Each number is 500 + 25 x the weight over its row's rms, rounded and kept within 0 to 999. Layers, rows and columns count from 0. Numbers have three digits each. The size before them is the row's rms in percent of the matrix's.

# layer 4 MLP up, 3072x512, rms 0.141, rows 2625-2639, columns 256-319
111:463507471496490454545467478490494504496488487490509486457509467464501478570492525525491469515489515460477523458437502479509535517519474495502493513498496483530475531520539486470493487487481489
097:521512537528471503500576481518468486521520502493503497542485513520434495536471496513518479451515531477472529472554527515488467518517492503511465521518489509472512512494506469561487501497462474
097:480519552526462481486471527500514521536474527501552501531471498520509501462501466466536530488482496501521535521542505484507477510500491497516469534534500500498496526507471503485508475525526496
099:499491482464489495529507520486526458546510538515496523580434482472511473542481484473483531507526483533508493473547485505481480500517493506469499451474463494510489489484518484465507520488510470
101:457527454474514512495483495516513470500500520507497505479515479483504542546482521504507488488493522493511488495521562455527538501478524413505537491521545467512493479509483523540483485440503468
100:453509499483528586504501465495510489506495525482493494528508478524527486474484550484485422530505485498492497456474481487502497481524543458481458512501514516490541439473483496547462491538507498
100:540439489537498432520491451466529515508505482522515506496513502497500503517510516495486544458524542511468552500496527540480499493503459496504500459562444517514459526523525504491436505535494476
094:477563480498486539481486523497513522481493500458515494522479457506499446478486483489496514505543489476436469493538470486488528501541550494461491446493490508505518484492510512512485444482525518
104:448521514488443549531499477462538516476530506502513527460520503494506502535476526524475511529484536539534434508490512518487494487503491545483505498520521491536485511530478510482471558486460508
102:488528463496469517485501539516508500473547456483502491462518501495467513509499507517506458502516485488512533553513519493445532500486520514497497491547528489511507548492451484517520467466511486
107:515541525485520523513504479480496452500446517501521500533529493477555488477495570505476520468541482532561511503526510481504529469509495493477520499535537479496562502543530525471483534519526504
100:517491547493489496474523531459446472536490520486486567516491510531523470505476513504510504525499495490537484549472533503484545537518467522534508503505516492498506539484459538492494492525509506
101:517560513506489491530497476490512511499458520516556497457525480500456507489459497501499513507434484513541530509520517506518509452495495482531518466519471489491517515521515513484473494522435527
099:467503524514496524521493540529502495528528478498543523542492460488538508464525510531502481500517506499489510429519512521512503489575543496536488500484541454529473481503538505460480547524510494
097:500510493529487511494508472557502455496477490485501475521502517498488518509523493506503517529512518506486497449547511505525491537479514471461543500494493488501491512530510501471457487483519501
# layer 4 MLP down (transposed), 3072x512, rms 0.137, rows 2625-2638, columns 256-319
106:492491486513516483545511525552530500471464460471548498476511479517440504530528488476469494503480506489483500503486539489481464516512513520540512470533552503478467495529510527485507488501531450
103:509520527484523494487454491537505536446493521485521452536420498515488501484486529499511448544476510512512461521472492501492519540467501503473505488482510525533513493474502498500541486541542510
099:506509540545493532497497494505520519517505480473478511464539489516490507489505529535506500525507493510502467499501500490467468469479554524501514537454520460525489477502498469513490546544476507
101:477480464517508561509509491470482517459536486557485476490499517498493452484490476500495487469479409463467510481493493492498527483475457502522527493476479509498511526503458510479539481506497484
103:478494469486495494454515540525491508507467515518483504525509491501476489503519499442511517521518507490508495527537474489566452499452538531491483493533509461479479457511524481497508457481474486
102:509510479521494496510474479476511501494502501502498463481498510541505523501522520502509543516508493456477460545528538512438473477492478469508485474499488492484533518534479538493537481464491514
099:521487491503521517463509460515475502475525542532506528500480510501460484516481474482510471474531492488493545475530512462525520508515538485503465464505515510536491519530494468536508502477497449
099:490495479493446529511481473513512470474483446474545509533454473510493526502516546524481502515520532512537504492498506516523507485514495489480534485482496459515497415499487517502522506491532506
104:445473562515503466473488498489469487535495487488515463486487506482486472498545513490502495490512503536475512463505521488527493500514484515493493522471499512516536479476472516489505476539493537
103:496487486492481540512482464487465512461543507542507532450505519466500532530515483511494474481510445494489513521536465509458522507497518502508503518508466499529530511517521514488505478515535511
105:509492504465468500471508527563519557496492487505520499515483518503498499472467500519498547520487470480493496475496542517492504529448515482518522505523483502508468521503527523452474490470518479
093:495497464525488481522541503547471468487538509527528539517551495489478515491521522519489516500474511492483475443496495486474441530552501474521519509496515476492491479514529511480519498475482522
100:503540533475485527491518500468503504511536495519545532466458515461468482535519490532495455526480516487458539507488485468509508507541517506501495505509473484486504494507514510507491510509543491
095:464504474480532510504525461509502509504504505492533528502541501476483538500491515512505494525525488515482516457471485525461516529494489478490499494478502518497535493475495501495513512520472523
# layer 4 MLP gate, 3072x512, rms 0.141, rows 2626-2639, columns 256-319
094:511545494551522493478542499496534465541500497493526521458546516490475503509507451501539555489477491502512495476520517512504474477540526504503496509466511490502532489506514506486479520540559490
106:514468549529546485487514503493485484508496522513495466537496492572505466526535481505502502543502456535510508514541551525499492451523503501508483510521534547493472462465520487478493509463500515
103:523493468497516516507475520462446479508491464538504468528505507506472525498510492524510480554485476502502517515524512450530518492517529473498511506485515503502513554484480501503479552452518514
100:538513489515482515524464508494519535441475523479508498519524549488505498511479484471468485510499481497506535464495454487491527483489493477441516455510510521479517507493520477491453465506532517
106:511506442526522529478490492502500499505525544474480514537486503533517486483458530483512491480482515506478520477498500517483561509489545460522482486510460514462497505481506503476455510516495463
101:521484514548524547457497479528496511531432512505513514498506517459484471511494468514473477504477504481495445476481535439516527524496467479495539512492530554535482467490482511522507488478453508
094:459517478554513503497521531512459484456500506477495469496487514560533510563498537501493483499519512516507492477551502501495493523521511528517473481502542511496496518533452457509538510482503511
099:496492473503507538500486477515518490527485502525479490523567534480488505498471485525533432506551495511482498560493472516484574508474514496494493562486465544518510537537517485532481474494527538
096:482521474498496497496514478480497525516508507504533506509514539513469493484456494512493462523496521541516531508499513480494501455538538533492457469531442481536495570505496483507516507479500509
107:503494511543510459434468499499486510475560503555522526496514475488524506549523490520462504499468442525483468509494520501470496532491487504524471519523500499500495483492472437496505465520527514
099:505495515449526508472467511494512485476511493503476479476476442492470455496470524473470524482490516502505488512501508485492507491508502489468496520500488519515484496490494454534497498517495476
096:471512482490542504495498532466494514469496555489488482490444498471492518536510526479527496512499482488504489483478508472502488501487490492581447455505517457503527494518520494483525504557527495
105:496530485501501542523452497498538518499523509503529476503510520464479508508499525511510533499470520487507501535545484516533498462510483453480545465504523500511525504483474463499540497546520519
099:538508513499457527488493528516513493504486568503522469542499511494514487482548512472484477517535492506485481486430491508468507467488489499447473509484552472464470451516467519519522493531507505